From a checkpoint of a small transformer trained on Wikipedia: no biases in attention or MLP.
Each number is 200 + 30 x the weight over its row's rms, rounded and kept within 0 to 999. Layers, rows and columns count from 0. The size before them is the row's rms in percent of the matrix's.

# down: layer 2 MLP down (transposed), 384x128, rms 0.1, rows 212-229, columns 0-127
# gate: layer 2 MLP gate, 384x128, rms 0.0811, rows 213-230, columns 0-127
# up: layer 2 MLP up, 384x128, rms 0.085, rows 213-230, columns 0-127
down212,145,190,186,162,158,238,184,195,205,208,191,254,167,242,254,145,191,224,130,184,187,194,185,119,145,166,208,191,201,218,165,242,199,237,240,222,173,183,194,241,186,238,231,170,191,231,180,260,213,177,170,216,165,187,196,205,210,234,182,177,220,177,199,275,247,190,166,149,245,243,249,201,240,197,176,180,183,185,154,188,147,199,227,224,173,199,209,198,181,243,193,199,230,166,203,274,166,178,174,200,157,236,226,206,228,174,203,192,225,188,199,213,159,169,199,201,191,190,183,194,196,166,161,198,186,238,160,175,192
gate213,098,155,226,192,182,187,223,186,215,232,228,132,233,173,198,196,232,175,166,194,159,201,252,153,189,210,230,254,221,158,182,199,251,254,215,224,146,216,183,276,187,183,183,161,211,155,184,205,189,242,189,221,215,173,215,203,177,221,201,183,185,225,234,169,142,183,198,157,172,211,220,164,210,188,231,204,170,200,152,224,192,194,150,197,186,255,174,211,250,174,171,176,167,225,168,228,238,150,176,180,199,188,191,213,201,180,160,220,178,153,175,181,264,203,184,135,173,155,155,236,166,174,233,185,209,234,191,202,186
up213,102,211,159,161,169,180,181,208,201,156,224,194,183,157,180,155,254,181,188,235,145,208,237,198,175,162,254,255,175,210,222,230,217,255,182,162,179,210,207,226,190,211,164,187,229,193,232,216,207,248,191,216,223,209,179,170,230,199,206,222,191,252,198,141,176,223,204,179,139,211,224,182,211,191,169,158,237,182,185,237,226,167,181,177,185,212,194,205,193,194,206,182,189,213,111,234,226,162,260,136,219,240,239,192,213,207,204,178,213,248,171,209,251,192,154,210,191,161,215,229,186,254,259,196,188,213,158,238,226
down213,101,156,199,240,222,209,199,173,171,178,207,244,190,193,226,190,248,218,228,205,237,197,244,242,225,140,205,146,144,223,239,245,204,193,171,171,221,223,184,159,189,259,225,249,182,257,204,166,202,202,251,209,182,208,206,235,238,180,193,265,150,213,196,268,236,242,175,156,226,148,218,208,186,181,226,215,203,222,236,187,200,235,188,194,196,231,204,188,175,163,216,161,182,233,189,184,197,227,238,227,226,226,186,186,204,189,190,186,230,188,220,229,212,224,203,237,161,237,266,200,228,281,179,226,213,155,225,208,186
gate214,093,241,170,232,208,184,208,187,210,199,174,217,180,189,187,196,227,179,194,218,166,217,222,178,212,192,156,281,228,251,216,188,197,220,179,190,212,245,209,158,218,185,180,200,249,229,217,209,221,198,224,177,240,262,150,189,189,211,194,156,185,196,226,236,240,144,250,273,174,191,193,168,226,209,169,177,233,227,222,190,235,222,158,173,216,199,224,229,194,212,177,253,216,162,187,179,217,145,228,208,145,199,241,182,198,179,204,242,224,187,203,183,150,229,148,196,206,178,260,183,188,216,118,171,147,162,164,224,235
up214,089,199,228,143,167,222,123,229,189,210,240,243,174,127,205,147,222,180,241,152,176,182,218,192,254,217,201,194,214,237,176,156,208,221,248,177,155,228,203,234,155,223,211,189,167,202,148,229,182,201,271,186,195,221,231,173,227,212,168,225,234,197,202,196,256,224,223,222,208,258,202,176,170,185,153,164,186,166,196,228,173,195,230,218,215,192,195,216,163,210,226,271,241,202,186,170,170,220,252,198,210,245,194,228,236,205,243,226,239,196,190,160,238,207,200,203,198,221,167,205,156,212,213,156,223,183,214,199,200
down214,090,201,206,245,242,178,271,165,207,153,183,146,189,283,201,262,192,196,152,217,184,222,167,210,132,206,177,187,157,184,222,259,206,208,150,229,218,199,212,184,209,176,187,219,239,200,264,176,232,188,157,196,217,176,175,239,171,200,205,183,200,205,187,191,197,137,187,154,200,155,176,186,206,187,227,245,211,213,158,189,218,201,200,186,179,219,208,162,243,203,181,169,171,230,187,206,240,193,133,149,212,153,186,176,214,196,157,211,158,215,214,233,171,174,211,181,183,176,240,171,252,212,182,258,171,205,189,175,213
gate215,097,219,180,188,216,179,229,213,131,96,225,154,210,246,205,162,147,203,250,235,159,216,199,166,212,219,210,204,235,137,236,186,223,178,223,188,237,189,191,222,199,231,155,199,195,173,184,210,207,204,186,239,178,204,218,254,163,178,259,160,260,172,214,187,224,185,224,209,212,175,149,205,152,208,243,205,222,191,147,194,190,221,164,243,164,168,199,257,251,221,237,224,212,206,235,223,211,195,210,153,241,190,193,237,239,181,198,247,176,175,177,178,211,200,222,173,215,175,155,170,170,200,225,218,192,182,215,182,204
up215,090,204,246,198,215,222,186,201,200,249,212,224,212,152,209,173,222,190,126,215,171,161,210,250,179,219,216,177,205,242,166,198,151,208,166,223,172,201,163,188,198,206,197,149,212,235,274,205,177,188,209,189,222,201,204,198,189,232,197,225,166,256,225,194,134,218,156,196,193,164,188,195,235,210,232,176,131,234,238,190,230,158,226,159,248,249,202,194,207,204,208,198,206,172,137,204,117,164,154,229,162,201,189,154,166,233,175,166,233,189,232,191,231,251,187,219,228,211,224,231,190,196,187,198,163,201,241,199,240
down215,084,204,198,197,193,178,189,216,102,157,201,172,219,229,205,175,211,201,215,197,191,219,156,175,207,204,206,203,196,184,194,215,200,183,189,233,166,185,160,221,174,192,126,198,211,178,204,188,210,204,219,209,188,211,213,276,88,192,242,151,223,191,187,147,185,161,178,211,196,160,160,174,171,147,262,211,229,208,172,176,244,170,210,222,197,169,156,216,207,253,227,265,193,247,217,238,191,222,178,139,230,238,228,186,259,217,183,219,192,212,202,188,232,238,231,175,178,194,229,202,202,188,256,204,205,195,193,190,231
gate216,098,174,150,198,189,156,184,218,176,225,272,211,219,216,216,202,167,168,155,179,182,230,195,189,249,195,219,256,172,207,224,155,199,229,242,160,179,205,258,235,225,246,113,207,191,189,167,209,201,215,227,217,199,202,257,234,179,221,233,200,197,226,199,184,222,218,219,220,209,175,148,243,210,250,177,219,151,269,213,222,199,194,170,232,250,249,174,225,225,253,165,185,195,180,258,211,215,202,166,194,179,177,219,255,238,224,207,252,183,158,206,229,205,194,168,206,259,214,188,215,213,158,199,175,215,214,193,191,194
up216,107,229,201,229,214,274,159,216,227,223,179,237,183,174,184,207,146,133,214,146,215,218,185,171,217,203,192,267,187,172,241,225,199,183,249,163,208,245,206,210,174,218,172,201,182,243,204,187,266,214,208,175,223,194,175,127,188,197,218,215,202,229,170,197,273,186,249,240,215,180,167,226,188,183,173,173,210,222,191,233,207,197,163,195,205,234,148,213,186,228,207,217,215,201,196,210,202,226,150,166,181,238,233,189,181,194,207,268,228,127,181,193,204,238,169,210,263,184,215,160,165,226,189,206,201,214,157,239,227
down216,104,229,236,237,186,215,229,190,231,196,158,184,160,123,163,182,229,173,225,229,208,180,230,199,123,186,194,174,228,170,170,231,201,174,165,191,209,200,144,185,177,143,273,240,219,186,218,193,217,186,208,176,221,229,148,168,207,198,191,193,245,186,205,215,197,186,174,162,204,206,235,134,203,154,186,156,273,160,225,171,193,230,215,174,171,150,191,200,189,177,232,200,196,217,156,150,223,201,196,254,212,202,195,144,194,218,166,170,202,230,197,159,176,232,241,222,140,201,229,183,187,243,242,197,177,215,209,198,191
gate217,108,207,191,222,168,209,227,168,206,187,222,165,205,182,229,168,197,187,232,201,147,213,189,259,171,176,242,204,274,190,236,127,205,229,251,179,203,162,207,175,251,193,252,176,180,165,181,205,200,175,211,166,142,180,189,150,195,243,202,155,202,199,248,176,190,221,172,192,180,184,210,211,208,202,209,263,181,249,173,162,229,202,190,245,209,250,173,128,200,200,152,189,218,194,206,200,155,239,195,222,217,154,178,226,200,144,195,157,190,214,194,181,180,218,202,182,263,189,154,164,217,224,240,187,177,164,253,218,196
up217,104,203,283,258,155,239,222,162,193,228,266,178,265,170,219,216,108,179,196,217,232,257,161,197,240,199,188,189,140,223,185,177,209,212,228,230,200,167,201,159,221,185,177,194,213,210,164,246,205,201,204,206,190,194,230,179,205,159,218,187,147,174,183,201,181,201,220,171,209,174,185,228,167,160,229,237,198,234,196,161,163,224,154,136,194,208,141,198,177,206,180,168,251,242,192,228,224,181,172,173,223,206,176,173,225,213,249,231,187,251,220,206,218,194,200,184,208,193,191,182,199,153,207,203,170,149,187,181,214
down217,112,220,221,163,168,222,184,143,235,211,216,185,234,178,223,222,143,197,205,213,174,237,124,181,187,215,216,225,222,243,189,214,152,233,210,189,248,193,230,138,166,208,208,186,187,171,149,200,195,190,174,200,190,164,238,163,221,181,200,142,172,160,184,202,167,214,178,172,186,163,191,176,166,140,156,189,207,191,141,212,223,319,155,226,180,201,162,164,180,207,169,198,251,218,223,242,184,222,224,208,221,204,177,212,202,209,197,149,187,194,198,202,233,214,245,192,227,185,195,184,169,226,161,193,186,167,161,231,233
gate218,086,194,187,222,197,226,205,255,195,212,235,193,184,215,197,230,204,223,183,183,243,150,175,178,146,244,159,185,195,181,189,214,194,160,205,168,214,161,197,177,140,227,246,227,178,238,238,183,170,180,179,180,149,228,198,160,201,183,168,208,178,235,173,187,195,173,196,198,204,172,207,110,219,257,162,172,113,207,219,207,230,165,188,164,254,176,192,181,176,186,153,193,158,156,215,194,237,168,231,252,205,214,210,233,198,238,210,264,177,227,204,209,194,149,215,227,202,129,215,229,202,206,160,204,213,234,186,200,240
up218,083,241,215,223,186,185,172,124,230,181,204,174,212,124,160,243,189,197,139,225,225,200,200,235,202,191,246,180,273,194,175,228,156,206,176,194,198,234,222,182,171,217,186,135,202,193,222,233,248,213,185,221,248,235,267,171,180,209,154,205,166,174,206,187,190,237,207,217,202,194,178,207,232,192,219,187,229,214,206,200,218,206,224,190,209,173,193,200,162,174,258,208,201,257,240,162,164,210,221,195,177,245,168,204,199,231,177,226,274,238,217,208,230,259,201,251,160,220,198,219,226,240,208,259,170,173,187,202,193
down218,078,157,159,189,193,208,261,260,204,209,226,201,201,242,237,210,241,198,246,130,177,200,183,181,179,246,182,188,165,187,235,187,237,181,215,156,154,214,208,199,195,150,213,206,215,211,217,199,173,180,239,182,178,214,154,271,175,206,165,161,237,195,194,166,250,161,210,236,205,199,202,169,240,190,210,158,176,157,172,226,205,181,182,163,188,183,183,158,227,213,159,240,211,163,154,232,234,228,228,152,179,187,180,173,164,199,235,199,153,156,164,176,131,158,182,191,180,201,151,186,177,201,230,174,245,220,176,178,206
gate219,095,200,144,240,202,215,245,229,220,208,249,206,241,177,178,185,240,205,158,224,193,218,198,202,172,222,224,165,166,177,175,184,222,207,218,229,190,211,223,230,224,223,167,224,144,195,243,197,224,206,232,155,197,196,233,205,201,215,187,238,247,240,194,223,235,248,163,203,191,226,173,223,140,237,199,197,211,161,208,183,176,204,278,248,215,199,216,217,216,204,238,208,206,233,143,223,147,185,215,136,264,192,255,230,216,210,205,201,245,212,159,237,196,218,167,204,243,264,242,249,194,196,148,182,199,168,246,205,218
up219,099,223,217,216,201,261,207,222,151,208,238,216,239,186,231,205,160,192,259,223,209,184,208,236,218,222,228,169,214,211,167,165,190,216,131,238,225,211,200,207,230,168,198,170,228,203,213,257,163,166,232,209,169,194,225,210,193,244,220,221,162,150,264,227,177,191,171,220,218,176,184,214,210,192,246,250,173,228,190,219,185,243,178,178,170,177,168,188,211,244,174,214,155,240,212,178,171,234,192,232,150,171,189,207,211,181,187,183,210,190,263,173,246,150,255,195,168,158,134,164,175,237,274,201,191,220,190,200,188
down219,098,224,183,228,192,253,210,209,178,234,240,201,248,172,163,195,230,176,176,228,195,213,243,207,191,181,215,139,156,168,187,224,227,199,188,221,139,211,211,189,218,262,137,212,184,223,212,217,190,181,250,146,172,187,198,192,206,207,235,193,245,223,242,248,230,243,145,206,162,225,174,240,113,248,214,164,201,198,196,201,204,226,215,239,212,204,230,193,182,203,228,207,180,191,192,208,126,188,193,234,212,152,228,235,239,190,212,195,230,251,174,223,241,209,183,228,230,244,208,223,212,209,157,164,234,232,196,238,246
gate220,101,171,219,216,208,237,222,166,232,165,201,189,188,237,205,229,201,251,238,179,134,219,213,236,169,228,195,177,151,202,212,201,234,164,194,168,198,149,148,224,210,219,164,226,187,222,200,176,255,259,197,172,207,212,165,193,255,170,262,209,164,260,196,163,174,201,228,259,192,226,230,262,184,220,208,223,183,211,211,210,190,238,207,164,240,187,189,182,199,178,211,213,145,218,211,131,158,180,228,211,210,235,154,220,215,152,212,214,221,219,176,174,174,219,183,188,218,218,243,211,261,213,179,197,184,207,139,144,173
up220,093,196,210,190,224,233,175,200,195,222,188,194,201,199,221,261,198,214,230,236,252,266,184,152,211,221,184,196,176,198,206,237,206,196,179,249,235,206,198,251,205,144,210,222,208,159,196,200,196,194,276,153,221,227,229,158,210,210,185,152,158,156,160,182,217,151,216,168,205,272,197,258,242,196,187,231,161,268,208,166,170,158,256,208,255,186,210,201,195,191,192,221,218,235,185,180,245,195,243,181,248,217,185,199,200,201,179,240,172,132,208,211,214,197,187,186,235,206,177,252,225,205,192,190,217,160,169,230,161
down220,095,201,188,228,182,185,234,199,206,183,205,209,174,187,166,169,206,233,157,174,184,136,185,216,223,249,261,183,263,186,192,202,180,181,163,197,169,153,145,189,179,207,179,167,180,243,198,205,204,232,162,252,159,127,167,197,244,194,211,182,226,262,258,195,210,256,159,180,204,169,232,160,154,234,227,180,211,205,229,201,232,240,168,218,174,212,258,149,171,211,187,157,145,144,197,220,161,197,157,244,167,200,212,185,197,209,196,175,218,251,224,175,223,193,168,198,211,182,218,190,186,190,190,227,173,199,235,173,219
gate221,101,220,235,249,211,240,212,236,159,158,207,196,271,199,188,214,167,170,213,170,162,227,154,181,227,186,186,186,240,208,242,202,174,169,173,194,145,180,155,220,248,200,238,182,187,151,223,234,145,164,189,227,176,165,210,193,153,232,183,175,220,200,169,187,163,214,191,208,204,196,237,231,183,189,238,175,166,223,189,153,172,182,218,183,181,202,213,217,206,233,161,248,191,239,232,167,216,228,223,125,215,180,196,204,182,250,187,224,156,200,218,205,250,163,246,245,198,222,166,188,235,220,253,226,206,176,243,132,203
up221,099,256,213,177,196,172,213,225,182,167,178,246,221,177,163,185,140,171,212,147,197,172,158,193,195,154,203,179,237,198,218,189,182,151,198,267,160,203,150,213,247,167,231,206,185,164,230,189,209,174,135,184,154,188,223,226,175,211,217,181,253,194,195,203,193,221,233,199,178,176,249,190,238,152,228,188,188,177,210,225,231,188,229,210,182,205,198,209,219,222,197,177,198,243,187,200,189,244,267,181,210,207,273,237,194,278,220,178,192,159,179,254,231,200,243,237,173,205,193,222,149,169,234,181,159,180,204,155,199
down221,101,212,174,214,221,142,214,192,224,203,137,227,122,215,181,211,197,233,194,183,240,161,172,164,148,204,215,213,210,202,199,232,194,175,242,239,204,175,134,177,194,205,221,201,163,196,202,153,195,197,145,196,192,193,158,212,253,181,237,145,217,178,186,182,228,219,230,187,156,190,216,216,192,159,159,226,218,176,231,274,190,210,203,273,198,227,248,226,161,194,225,186,160,203,161,225,195,200,213,197,170,203,215,235,191,180,213,191,189,161,186,278,239,181,204,210,236,185,262,181,149,153,185,205,156,193,181,173,230
gate222,095,142,158,172,188,215,146,237,242,163,230,266,226,170,150,237,221,172,197,243,231,218,229,168,171,133,217,176,183,203,175,173,221,240,162,230,219,226,185,243,213,210,167,155,183,150,206,235,210,173,178,221,233,222,200,236,213,205,207,221,210,201,194,195,156,158,171,167,243,250,222,265,201,216,184,220,165,206,199,248,153,178,154,181,248,175,165,175,248,211,148,213,180,215,223,208,194,182,184,178,217,204,188,164,211,187,233,214,196,146,196,159,161,192,220,168,258,202,199,228,197,168,204,215,224,215,162,165,201
up222,104,192,253,167,201,200,203,195,149,170,208,192,245,196,184,202,218,189,169,186,171,219,131,231,229,269,254,183,213,191,234,212,173,153,210,176,198,148,213,230,213,175,229,222,221,212,139,210,190,191,215,209,138,157,216,153,188,224,176,227,200,220,226,202,207,220,137,238,180,162,179,189,183,243,213,208,167,225,176,156,259,199,233,208,153,214,181,226,206,192,164,183,189,190,206,233,173,253,152,255,200,171,176,146,160,213,139,177,191,240,249,227,201,185,188,231,199,190,175,182,205,259,221,247,201,177,226,185,176
down222,104,161,147,172,193,217,164,211,261,161,223,270,228,175,137,224,208,192,228,252,230,200,236,176,183,141,246,216,178,239,165,196,208,249,144,202,206,226,191,255,229,233,200,173,165,143,214,226,226,202,192,222,236,221,177,226,217,201,209,205,220,207,143,229,217,189,191,179,232,214,221,253,198,219,186,236,138,187,159,224,147,188,173,181,222,184,208,195,258,196,149,224,202,217,235,212,197,190,190,175,216,218,184,132,244,182,248,177,191,215,197,156,162,222,194,178,221,238,191,167,189,190,206,202,228,221,200,153,191
gate223,102,164,224,214,167,210,193,157,246,178,161,196,194,189,183,206,194,193,250,159,144,234,198,233,214,224,218,155,244,157,206,189,211,199,256,172,188,144,194,172,228,234,169,177,242,200,191,187,195,165,197,199,188,173,233,187,181,237,241,181,291,193,216,154,185,157,146,218,178,232,186,233,213,197,232,239,179,214,180,217,193,167,237,197,241,238,152,152,272,194,266,214,208,195,240,218,241,204,178,240,231,199,204,196,207,202,187,206,210,148,166,219,186,211,222,166,188,170,182,185,214,159,181,175,243,268,224,194,216
up223,120,182,192,221,251,185,210,178,273,240,171,212,225,212,238,159,167,202,227,172,167,182,218,202,198,221,171,172,178,218,206,210,197,167,197,226,130,185,201,169,225,171,132,240,200,218,149,220,205,212,147,185,209,198,233,163,214,188,219,187,225,152,177,161,165,117,210,168,231,196,209,194,207,207,246,207,235,171,219,215,214,153,246,167,228,247,161,194,168,201,245,202,249,197,235,259,182,193,200,187,178,213,257,218,219,187,146,231,244,206,135,153,204,190,186,184,183,157,191,157,215,183,191,164,201,221,211,225,203
down223,120,238,188,238,233,187,228,247,237,228,196,245,197,194,216,193,196,225,199,174,228,136,233,206,197,254,157,216,180,223,177,258,177,174,171,250,181,215,188,212,188,137,217,250,202,258,118,210,180,218,151,238,242,202,223,202,234,173,164,230,167,203,170,224,176,178,237,148,184,204,223,219,205,237,210,180,225,194,234,212,212,174,183,197,195,228,237,230,182,175,229,181,235,259,159,159,171,137,179,212,198,198,194,203,203,190,183,231,248,177,218,195,216,170,177,228,232,140,207,202,242,214,197,165,157,188,224,151,211
gate224,103,246,149,198,253,169,182,184,216,208,180,227,173,229,189,279,113,211,180,227,242,189,177,178,171,172,169,230,162,194,174,213,232,219,167,187,238,198,225,214,194,244,173,243,224,214,246,184,205,221,219,202,266,218,177,178,226,185,212,154,168,193,179,156,211,162,243,227,179,166,161,203,253,191,173,205,257,187,233,244,201,203,156,221,191,191,233,219,156,217,227,210,260,179,193,180,207,183,205,152,187,227,184,211,200,179,218,183,200,220,139,164,148,199,158,215,213,174,254,225,159,183,159,219,176,202,187,196,186
up224,095,202,174,204,232,216,178,181,193,143,181,217,218,196,191,184,238,148,226,214,148,191,184,202,254,238,203,173,204,221,221,227,164,237,241,211,259,237,165,232,198,216,222,171,202,203,206,267,201,191,233,204,212,168,228,190,212,197,196,276,242,171,201,220,144,239,190,207,213,178,239,207,215,152,213,238,212,249,195,149,181,167,174,140,179,174,198,159,199,216,207,192,185,166,198,169,156,221,219,196,219,257,164,199,154,197,216,222,162,237,237,185,178,208,168,260,135,177,181,179,216,260,199,175,185,186,233,250,239
down224,096,194,223,213,142,188,211,225,189,254,244,198,171,225,208,204,208,244,163,177,230,228,215,196,149,151,199,239,237,159,186,181,220,155,143,187,161,166,215,172,195,182,162,230,195,206,225,151,200,210,185,186,181,233,160,185,199,189,199,121,173,175,199,158,251,164,227,245,157,230,160,213,181,238,184,187,176,195,231,240,210,238,225,262,188,223,180,240,212,202,198,215,184,233,176,220,236,168,201,176,165,166,210,233,224,214,198,194,241,161,162,185,234,181,239,127,250,223,212,201,180,154,242,229,224,197,176,172,182
gate225,102,226,182,171,190,189,196,231,175,224,144,224,181,130,142,214,196,157,148,224,222,215,187,167,280,134,216,265,161,191,188,220,246,205,209,183,212,199,178,195,195,186,158,198,215,176,196,193,245,252,210,236,215,226,226,219,183,179,202,197,165,260,204,261,214,199,228,207,213,235,172,171,245,171,157,158,241,216,262,189,191,247,194,159,185,220,219,209,220,226,185,219,205,214,179,171,231,182,179,162,235,186,213,179,160,194,219,229,230,255,205,218,226,215,195,226,192,200,184,232,150,181,224,198,218,223,198,179,277
up225,095,188,205,169,225,180,204,204,235,233,179,150,181,137,181,185,205,178,184,212,182,251,220,195,200,198,167,218,216,142,204,182,257,196,135,240,233,247,248,193,229,172,128,159,234,173,178,148,257,165,200,183,201,213,159,212,216,230,172,204,230,207,199,245,204,198,189,235,189,170,207,184,176,143,167,154,196,231,234,214,186,209,150,163,175,188,181,180,163,250,221,233,228,225,170,192,217,272,186,232,203,189,227,185,135,168,181,192,219,221,179,216,192,190,165,207,218,254,168,220,187,164,254,174,210,227,193,172,201
down225,093,190,212,198,168,218,208,176,190,152,185,260,226,238,246,216,230,234,214,207,193,151,218,203,211,221,243,184,207,253,186,212,161,217,238,176,173,152,155,198,185,197,259,223,195,224,208,231,144,277,193,208,181,204,201,213,197,176,203,154,157,208,209,163,225,206,171,145,237,239,173,214,219,217,210,193,183,195,182,179,210,196,261,266,202,198,241,207,232,151,178,202,165,178,250,237,203,109,203,176,222,208,247,203,251,228,234,193,160,229,246,208,184,207,229,190,216,147,217,209,241,234,166,183,174,204,209,207,225
gate226,101,201,246,209,222,223,217,202,125,225,214,206,251,201,177,182,223,181,173,180,168,147,218,276,217,234,199,166,181,172,201,214,231,192,200,154,169,206,182,149,241,199,248,181,204,197,172,196,223,201,180,221,201,151,206,190,212,214,225,172,232,234,214,216,134,231,210,219,208,165,173,200,187,188,231,207,133,171,184,149,210,172,187,226,245,241,212,206,205,198,222,196,206,176,203,171,173,225,153,193,287,208,183,163,174,164,172,229,220,237,236,231,233,144,204,162,201,259,171,191,156,217,164,172,219,213,185,190,133
up226,095,173,227,195,245,180,194,183,169,205,198,176,239,230,204,174,229,215,172,216,146,189,192,278,198,185,191,219,203,199,221,187,205,224,237,145,158,248,221,173,231,225,196,152,165,215,203,157,195,226,189,246,212,190,211,205,206,182,191,137,189,209,211,181,201,216,224,184,135,180,165,203,216,161,199,162,154,155,160,208,262,169,181,245,239,267,222,213,237,205,178,185,228,203,162,193,180,229,229,170,264,218,209,152,210,193,224,227,204,201,164,209,202,151,215,159,230,242,211,229,144,189,170,197,161,258,216,210,141
down226,081,221,227,176,220,144,188,166,232,258,234,181,194,234,173,181,218,230,222,198,186,219,236,230,123,217,142,243,236,193,214,182,150,191,232,203,234,191,240,219,204,231,154,190,215,188,182,193,208,246,198,207,235,251,205,210,243,173,175,161,171,198,143,160,249,171,271,248,158,198,189,199,190,182,195,214,230,241,255,188,215,171,245,226,203,204,208,210,173,204,201,249,188,195,157,210,257,235,170,193,171,222,235,253,236,198,198,183,217,154,192,197,227,194,195,242,196,182,193,265,174,165,149,216,207,204,184,204,208
gate227,102,209,137,208,188,191,181,176,161,229,210,249,177,166,223,247,176,196,181,214,164,188,159,221,194,234,200,177,211,199,177,164,221,158,158,267,213,213,190,258,204,171,174,183,205,153,158,182,197,137,212,151,202,162,273,197,155,284,216,266,173,135,182,204,189,164,185,179,225,192,229,242,177,203,206,204,204,177,207,176,193,232,220,279,215,178,187,190,219,204,152,132,198,218,210,164,165,157,215,202,180,226,183,205,228,230,219,242,214,196,242,194,194,177,200,181,199,183,166,190,194,212,186,246,185,169,203,198,206
up227,101,190,228,196,173,214,241,223,208,172,195,172,235,203,169,154,232,168,257,187,255,217,179,177,226,157,221,213,182,155,163,230,148,228,227,188,148,140,145,189,164,203,177,148,253,229,242,199,219,202,185,192,184,232,161,188,226,168,215,228,218,241,208,176,163,150,209,181,182,186,189,188,193,183,205,227,200,224,170,261,211,182,213,128,220,197,173,183,202,224,236,209,154,227,235,264,223,220,195,208,231,184,191,167,180,172,114,171,174,214,164,186,219,214,180,206,192,242,187,233,230,181,213,190,236,242,228,167,222
down227,104,215,148,244,160,183,187,148,146,203,183,207,197,177,173,191,211,172,203,229,165,244,163,223,206,181,237,208,155,242,119,180,223,195,227,254,215,176,204,217,188,162,218,210,225,201,181,151,173,140,197,158,201,161,222,183,195,255,215,254,186,188,212,203,197,148,180,126,178,207,208,245,181,185,153,221,254,184,192,225,198,233,246,218,232,166,201,172,194,209,209,197,203,202,208,232,172,143,180,162,201,246,223,182,211,152,238,237,167,193,208,171,178,214,170,178,188,174,164,241,162,224,228,209,184,234,254,184,217
gate228,097,165,226,126,193,261,124,181,197,222,215,224,213,185,192,182,191,158,168,243,170,192,114,144,240,190,186,220,177,244,172,220,177,180,171,216,197,222,177,201,228,167,222,219,168,204,168,152,192,123,200,231,121,218,188,143,227,188,185,186,182,216,149,263,164,187,193,199,214,202,180,235,189,249,152,203,173,214,209,182,191,171,228,210,185,239,200,216,163,188,170,211,211,237,185,223,171,189,199,234,218,243,182,201,205,166,172,180,196,205,184,255,245,194,173,188,162,172,184,192,212,189,175,203,177,164,186,169,224
up228,090,245,186,181,172,199,193,194,211,143,194,163,218,201,214,149,177,218,183,203,204,174,211,217,213,169,182,223,194,167,270,155,213,200,186,275,163,169,174,110,198,226,231,179,248,229,164,257,175,172,184,205,167,240,167,211,172,181,190,186,251,207,219,226,239,187,210,183,202,249,209,205,166,255,184,200,161,212,218,193,187,213,179,291,229,227,233,202,218,216,177,208,164,179,229,175,228,160,233,167,213,168,253,234,196,230,216,196,212,181,221,209,173,222,243,171,231,212,227,218,230,268,203,219,213,179,198,205,153
down228,092,215,210,231,166,242,173,204,211,231,228,188,182,219,218,179,166,206,268,242,241,175,158,203,188,212,222,118,171,185,176,230,187,198,204,223,204,234,191,253,168,192,178,193,174,172,167,174,217,219,215,228,204,214,195,207,229,206,167,218,145,198,239,211,166,180,245,219,207,167,209,211,243,186,205,221,226,228,171,196,242,197,186,122,233,188,160,250,182,195,211,213,230,270,208,188,166,210,163,171,181,214,128,221,212,173,264,194,202,180,167,168,206,203,182,254,188,192,190,164,143,179,264,153,206,227,149,217,177
gate229,093,202,208,152,242,219,200,173,172,224,169,178,174,174,174,189,193,210,216,209,195,193,232,164,128,260,197,268,162,207,228,195,174,247,211,197,162,198,204,189,177,179,228,213,212,197,197,248,230,276,197,215,240,194,233,163,200,177,170,184,180,255,161,207,187,176,224,222,214,179,252,187,172,168,165,224,231,225,207,222,205,192,173,225,199,267,277,233,214,166,177,254,216,229,182,171,222,226,209,180,198,211,254,197,133,165,219,200,233,216,182,171,233,239,201,271,209,180,197,152,195,244,190,199,195,161,180,206,165
up229,089,240,242,212,212,176,217,213,253,223,199,212,236,150,157,195,231,195,218,231,222,250,216,218,200,231,187,195,193,197,275,173,195,235,210,193,179,250,170,158,211,259,176,193,259,215,246,139,245,177,188,170,144,174,202,205,190,188,204,196,211,218,178,179,217,192,216,193,179,207,253,193,245,217,181,222,220,237,233,208,159,212,169,224,136,165,189,203,230,290,194,215,233,195,212,202,226,193,195,240,237,235,244,205,185,197,233,212,144,196,186,154,187,170,136,166,216,202,163,220,227,157,187,170,245,216,201,183,198
down229,091,164,186,187,236,266,204,171,152,217,185,179,165,233,252,187,209,250,149,175,164,185,190,216,145,183,205,187,142,198,142,214,175,161,163,178,198,141,202,229,223,173,221,200,172,178,196,203,216,209,235,200,248,215,215,163,186,164,187,194,185,233,216,209,212,238,191,198,196,202,158,166,138,209,196,151,211,212,213,226,199,152,252,183,223,192,235,174,213,133,209,228,172,201,210,193,190,231,233,171,201,137,193,183,250,254,206,201,216,187,231,221,203,150,252,241,200,183,226,181,181,243,204,184,133,147,207,192,167
gate230,098,165,189,141,171,186,208,212,197,187,204,207,242,168,220,180,148,177,194,239,197,202,179,196,189,200,202,211,226,206,205,217,147,237,155,204,198,157,225,142,185,190,174,225,201,199,190,293,196,221,213,163,150,214,231,264,152,275,172,203,172,186,209,193,174,204,183,176,232,219,278,154,169,175,260,233,217,258,173,232,138,209,163,246,210,159,171,215,216,199,194,190,234,162,213,221,180,221,189,172,233,194,185,153,218,180,211,223,214,141,248,234,200,177,221,208,198,199,165,231,236,195,221,185,222,197,187,191,219
up230,114,198,179,182,197,245,189,169,188,263,178,149,229,122,144,165,175,193,210,181,202,210,165,192,167,222,184,196,202,195,225,253,196,220,156,211,211,231,195,176,229,173,162,196,152,214,208,226,225,231,130,161,174,171,175,215,212,221,198,190,142,182,200,157,155,178,239,186,224,188,240,197,208,201,212,206,237,192,168,252,182,192,180,242,167,160,224,222,196,235,177,179,246,194,189,239,184,170,190,207,199,224,171,135,194,191,220,184,264,211,186,224,226,136,190,167,173,172,218,175,209,212,234,241,263,203,191,263,234